config.toml
n_head = 3
head_dim = 32
vocab_size = 1024
init_std_o = 0.0
weight_decay = 0.11
warmup_steps = 224
schedule = "wsd"
batch_tokens = 8192
seq_len = 512
Each number is 50 + 12 x the weight over its row's rms, rounded and kept within 0 to 99. Layers, rows and columns count from 0. The size before them is the row's rms in percent of the matrix's.

# q: layer 8 attention query, 96x96, rms 0.106, rows 0-16, columns 0-95
# k: layer 8 attention key, 96x96, rms 0.0872, rows 0-15, columns 0-95
q0 076:45 49 59 52 44 58 46 63 21 62 45 43 32 62 57 59 49 55 59 28 75 50 44 53 51 54 34 44 35 67 53 31 42 42 35 52 44 49 67 63 36 48 31 38 83 67 39 43 48 61 26 53 57 35 49 56 56 46 66 79 44 50 54 66 48 46 20 54 67 56 51 57 55 39 63 35 38 52 55 53 41 47 51 45 43 54 70 48 48 37 65 58 64 70 48 53
k0 092:35 40 50 54 58 41 54 48 36 37 90 41 58 78 73 52 60 57 62 47 47 60 69 49 52 44 57 46 55 39 56 41 53 52 56 36 56 74 38 41 54 55 95 47 35 44 66 41 49 46 49 40 51 54 39 46 44 51 36 51 27 48 55 52 42 60 57 63 52 42 46 59 63 62 49 57 56 54 56 49 57 33 38 46 38 09 52 53 39 64 55 54 45 41 51 60
q1 075:55 56 27 50 58 48 24 48 45 41 54 49 43 34 36 83 28 56 49 40 09 38 51 48 55 50 44 44 49 39 53 71 39 51 51 47 54 46 47 49 62 55 55 38 45 42 41 63 62 56 48 38 43 68 53 70 32 38 46 54 44 59 35 44 51 54 68 67 46 60 63 32 69 36 54 57 65 61 51 36 63 78 54 44 69 51 30 54 55 63 41 60 63 50 52 41
k1 088:51 56 62 50 45 46 68 39 50 63 20 42 54 28 49 39 41 59 43 40 67 52 45 51 42 54 54 45 44 47 55 52 57 47 49 56 47 59 71 58 35 47 23 55 69 61 40 46 54 35 20 64 45 43 64 47 48 61 59 44 46 58 43 48 40 25 52 50 51 36 55 45 27 58 39 54 53 45 59 59 39 51 58 50 45 99 49 39 45 30 62 51 42 58 53 51
q2 071:57 58 49 53 49 46 42 31 39 52 70 56 31 56 38 63 45 46 73 39 66 61 52 60 35 52 41 63 48 59 62 64 46 36 55 32 15 57 37 39 60 21 48 48 43 51 66 59 58 57 34 48 66 67 58 56 55 56 71 54 38 42 65 64 50 58 30 45 43 49 50 63 85 41 50 44 37 55 53 55 36 54 55 45 39 62 77 43 51 59 58 51 43 32 57 55
k2 088:45 40 64 59 60 41 37 62 40 65 70 43 52 79 74 38 91 43 48 55 41 54 49 50 58 37 40 50 52 30 51 49 42 64 31 39 51 57 53 45 39 51 88 54 47 44 56 38 59 37 54 42 31 41 35 64 35 54 47 62 32 40 53 51 58 43 58 58 51 52 53 47 47 70 36 42 51 50 41 38 45 32 44 53 47 21 59 62 54 65 43 66 61 48 52 48
q3 087:57 53 60 57 59 40 57 54 62 21 48 37 50 56 59 48 41 60 62 40 59 40 48 60 68 69 52 51 48 55 35 55 31 45 42 50 45 40 69 64 63 66 44 44 55 59 60 25 32 54 55 57 38 55 52 48 31 36 16 60 48 59 62 48 75 58 60 36 47 43 42 47 55 72 42 59 44 31 38 56 47 45 76 36 49 45 61 79 55 60 37 61 38 28 48 47
k3 097:60 63 49 47 43 52 73 48 54 65 11 64 43 11 41 51 35 44 49 47 46 51 47 53 47 42 44 40 47 52 63 53 57 55 61 71 56 34 61 50 53 54 20 49 72 57 32 42 54 56 37 66 58 47 53 42 65 50 52 49 78 52 46 42 40 43 61 46 46 52 51 41 46 29 49 51 46 62 64 48 46 60 49 51 56 99 49 39 49 52 50 48 41 51 45 50
q4 076:45 42 44 47 39 71 46 76 51 28 42 66 46 47 51 57 47 53 41 39 53 31 63 62 84 52 69 46 44 41 58 54 50 64 46 34 25 59 51 67 83 64 60 33 55 42 71 47 45 22 45 36 46 53 45 54 45 56 49 51 49 60 45 48 52 49 63 52 37 63 54 54 68 61 42 68 60 29 37 59 54 55 42 32 42 42 51 52 57 63 48 61 66 30 42 45
k4 093:49 58 49 68 63 36 66 44 50 60 30 43 30 22 31 40 27 59 63 58 50 46 51 54 50 45 30 48 52 42 60 55 53 47 55 51 50 38 73 42 34 62 26 52 67 43 51 49 53 51 46 81 56 37 73 51 46 58 42 37 65 52 58 40 52 49 66 52 57 59 49 46 31 31 32 46 40 48 59 57 54 55 40 53 51 83 48 64 35 40 39 65 26 61 53 56
q5 094:64 55 52 59 54 57 66 56 62 51 34 71 38 50 44 43 45 58 47 56 53 28 35 73 65 46 65 41 46 54 43 61 43 45 52 50 39 32 46 68 70 45 41 24 60 44 62 25 72 46 50 49 51 41 40 47 66 64 58 44 63 39 40 30 41 35 58 55 31 59 53 44 57 55 35 72 41 38 31 61 69 47 60 43 73 65 46 44 47 75 39 68 61 39 56 49
k5 090:58 47 50 42 56 57 56 48 36 51 14 47 45 21 36 46 27 45 55 53 49 61 34 45 53 49 32 48 50 54 46 54 62 54 57 71 51 38 68 43 43 58 23 50 49 47 43 57 60 44 33 65 52 52 72 42 41 44 49 50 67 63 52 44 44 55 46 46 67 58 44 39 50 37 60 58 38 44 70 48 36 58 44 65 51 84 47 44 57 46 96 45 45 57 46 60
q6 071:38 46 57 76 52 51 62 43 63 47 52 55 40 55 63 43 51 58 58 68 68 60 60 50 32 27 52 62 60 67 61 43 46 54 73 40 52 52 36 31 31 35 47 33 35 66 56 44 58 36 55 67 37 33 62 52 45 70 62 50 39 55 48 46 64 53 58 66 57 55 28 52 50 48 60 58 44 41 51 43 45 17 41 31 50 51 61 48 35 55 56 59 22 55 40 74
k6 080:42 48 46 46 57 57 59 41 61 38 46 66 69 48 36 50 53 28 41 53 41 42 69 45 63 53 52 53 68 31 40 47 58 55 29 55 63 39 50 69 67 54 42 67 51 48 45 58 29 61 72 41 62 50 51 61 60 50 39 43 53 45 55 62 50 48 36 29 21 33 55 43 57 46 34 42 59 53 41 42 46 79 59 41 20 22 35 57 45 48 35 50 66 36 49 32
q7 072:52 37 29 62 39 66 49 62 22 56 39 53 39 68 38 42 53 37 49 50 53 64 59 38 42 43 40 60 44 70 41 27 51 69 68 33 45 61 30 43 43 37 43 44 43 37 34 60 46 52 37 59 46 49 32 59 62 44 80 58 58 80 43 50 39 32 49 61 55 75 52 46 70 40 58 47 64 54 49 50 47 44 51 44 34 48 71 40 60 60 68 35 50 55 57 46
k7 093:35 45 45 51 52 39 37 44 44 39 85 59 51 89 64 48 68 56 52 57 48 54 58 43 51 42 55 43 56 34 50 48 46 47 44 29 56 69 49 57 48 46 89 52 35 35 76 50 49 52 59 19 51 49 40 52 45 50 45 50 20 38 58 48 58 60 53 56 44 48 48 53 45 60 55 53 41 41 46 53 58 47 39 47 50 05 48 49 49 42 52 63 54 51 43 53
q8 065:27 61 42 45 63 67 42 42 30 56 66 48 54 59 49 63 39 63 42 34 32 44 52 26 67 56 63 70 49 44 49 52 31 44 34 39 40 38 43 60 42 47 42 63 44 33 56 50 44 66 54 49 56 33 28 52 40 45 46 69 54 63 49 60 59 63 54 45 42 58 73 55 58 24 47 35 59 46 54 64 43 49 43 59 28 51 67 44 45 33 65 72 64 71 61 66
k8 083:40 43 53 51 57 46 43 57 42 50 88 61 42 80 63 45 55 46 70 57 57 57 72 46 49 51 52 39 53 40 61 52 53 43 57 28 64 75 55 56 39 43 89 44 31 58 62 56 43 54 53 34 49 56 40 54 38 60 47 45 21 35 60 57 50 49 60 64 51 47 37 65 55 68 51 44 53 64 42 47 60 39 36 44 46 25 45 71 38 55 35 45 46 50 47 41
q9 089:55 59 44 56 38 53 41 41 52 26 48 66 48 46 54 54 56 49 45 67 56 38 62 63 59 44 53 41 51 45 49 73 45 47 68 40 65 50 50 37 77 84 50 55 52 60 68 37 75 48 66 48 47 31 50 50 28 62 36 32 51 48 51 31 64 40 47 50 27 51 62 51 59 69 50 52 59 65 30 50 63 45 55 40 60 59 66 58 25 63 33 68 45 41 37 49
k9 098:63 49 59 50 47 44 61 41 47 53 17 40 45 18 38 43 23 68 55 57 54 49 42 54 48 48 52 53 52 47 51 54 53 61 58 72 37 39 61 42 53 50 19 56 58 54 43 56 29 45 35 78 48 55 64 59 55 56 51 60 74 59 42 42 49 47 39 37 53 47 51 41 40 30 45 49 43 46 55 50 57 71 53 53 48 99 52 58 51 42 55 45 48 51 57 48
q10 112:60 35 43 44 48 53 42 43 33 59 46 54 55 61 58 49 49 38 50 34 36 61 50 40 21 33 39 57 38 57 45 32 64 58 48 55 40 62 51 49 21 35 59 43 52 51 36 59 48 49 32 44 58 46 45 49 45 53 55 77 61 48 55 55 43 40 37 71 74 45 39 65 65 50 73 49 36 57 79 38 42 33 28 57 27 41 62 44 57 55 80 46 52 62 59 55
k10 105:41 35 54 46 53 44 44 48 54 38 97 51 46 85 61 55 74 44 50 62 49 60 61 49 53 55 61 53 51 43 56 51 62 43 36 32 52 57 36 48 57 56 81 56 42 41 63 50 61 49 59 28 47 50 31 47 46 46 51 37 24 45 45 59 46 63 49 55 46 52 51 54 54 68 55 51 52 57 45 53 49 37 51 44 50 00 56 49 52 47 37 57 54 47 48 47
q11 087:53 27 35 40 26 52 46 44 27 58 42 59 32 59 57 62 54 35 31 48 45 58 56 41 34 41 46 52 42 62 46 47 61 58 60 55 60 74 43 46 36 42 47 49 46 38 31 63 46 43 26 46 42 56 30 48 62 46 66 52 58 65 42 63 40 37 26 62 55 55 48 61 55 50 61 45 59 56 70 52 44 29 39 49 51 53 67 33 55 60 85 31 60 73 55 61
k11 100:37 45 50 49 53 46 39 52 43 44 97 42 57 92 65 45 69 58 59 52 49 58 66 46 53 49 59 47 51 48 55 53 56 48 50 28 53 61 36 56 48 51 77 55 40 43 77 54 43 57 55 32 51 54 40 50 38 42 49 46 25 48 54 54 51 62 43 58 49 42 48 60 47 63 63 43 43 53 44 49 50 43 47 49 50 00 58 52 47 42 46 59 57 49 40 50
q12 074:44 50 38 53 83 46 42 52 35 67 58 49 51 72 59 49 48 53 69 61 45 31 48 46 47 36 72 45 53 33 40 44 56 37 61 55 49 68 37 42 50 37 45 37 52 51 41 65 25 56 42 49 63 46 45 59 75 27 75 54 29 35 43 55 53 52 46 67 30 26 38 38 58 54 54 32 24 66 52 44 45 57 35 38 53 58 44 54 46 60 55 40 45 51 69 57
k12 088:30 66 40 52 42 53 41 43 56 43 74 44 64 72 64 46 64 47 34 59 50 60 75 32 58 44 54 51 65 62 45 50 33 60 50 27 59 57 56 37 38 38 70 67 35 43 45 54 62 48 50 31 45 47 42 52 34 41 35 38 33 21 51 54 48 47 69 62 56 59 51 56 38 64 56 53 61 49 51 64 41 26 51 53 44 15 64 65 46 42 37 51 62 43 52 50
q13 071:47 35 57 47 28 43 42 57 52 62 58 40 54 49 44 71 72 42 44 62 52 60 39 57 50 41 54 59 47 31 55 67 52 56 39 44 46 24 56 33 60 58 49 43 59 37 68 28 73 54 59 29 62 63 43 71 36 62 55 39 67 44 54 66 70 59 54 40 44 26 52 61 50 45 59 42 70 36 53 47 63 43 55 67 62 40 46 47 20 52 53 46 39 47 52 79
k13 080:35 68 39 53 55 43 54 58 55 47 55 72 40 59 60 40 51 53 53 54 43 44 55 69 60 68 48 35 52 63 49 44 50 54 46 50 49 48 56 77 55 38 44 50 28 54 57 58 42 35 59 75 36 54 62 36 44 69 48 53 42 52 52 36 40 66 63 52 44 65 61 47 34 48 29 58 34 62 59 39 45 62 62 42 40 52 53 64 64 59 00 40 30 41 38 43
q14 079:51 50 41 44 73 47 68 44 55 50 64 60 42 56 52 45 44 56 50 55 57 43 50 65 63 56 21 36 41 66 49 43 02 41 55 71 41 41 67 46 44 59 61 49 55 49 56 60 66 74 46 62 66 45 34 61 40 70 55 38 64 39 53 52 48 69 36 40 43 53 40 47 49 64 47 35 75 34 43 39 53 66 61 30 68 50 37 54 50 48 44 59 44 46 36 43
k14 088:69 53 61 42 36 55 54 55 53 55 23 55 49 11 32 53 31 53 62 51 49 47 37 34 45 59 40 55 52 49 45 64 50 52 60 55 52 42 54 55 63 53 22 46 54 50 33 47 49 34 46 54 35 58 64 30 71 50 42 53 75 68 46 43 34 22 59 57 45 42 72 44 57 34 34 47 35 47 60 52 54 57 46 64 44 82 62 39 40 60 45 56 49 49 60 58
q15 079:69 52 64 58 65 53 35 57 48 39 41 58 26 41 57 78 27 56 63 31 30 37 31 47 60 67 45 43 45 39 66 66 45 46 45 70 32 42 54 62 54 51 59 47 37 63 54 42 56 67 59 54 39 64 43 30 27 41 45 49 44 50 50 59 57 63 68 53 29 28 61 62 56 56 50 74 46 58 54 44 56 27 56 42 58 67 42 63 51 44 36 54 39 46 66 50
k15 094:58 46 46 42 40 51 67 33 50 56 17 49 55 17 33 35 57 44 41 38 55 61 36 57 52 40 44 48 50 44 63 60 59 51 61 65 54 46 68 50 49 47 29 50 62 49 38 37 57 51 31 82 43 39 66 50 51 62 57 62 76 51 38 53 48 38 38 44 57 60 49 45 67 48 50 46 52 64 50 52 51 62 55 60 43 92 53 38 58 55 73 44 36 51 41 38
q16 084:46 65 67 58 60 60 51 64 68 31 58 58 51 51 62 41 48 51 47 53 27 32 61 35 66 55 82 58 55 34 44 56 58 57 41 54 30 36 54 65 58 54 56 46 35 42 57 47 53 62 60 44 26 32 55 48 38 51 25 65 42 53 52 44 48 49 78 63 29 60 51 56 39 49 46 69 45 34 28 45 54 39 56 42 54 43 32 63 50 58 31 68 57 32 37 53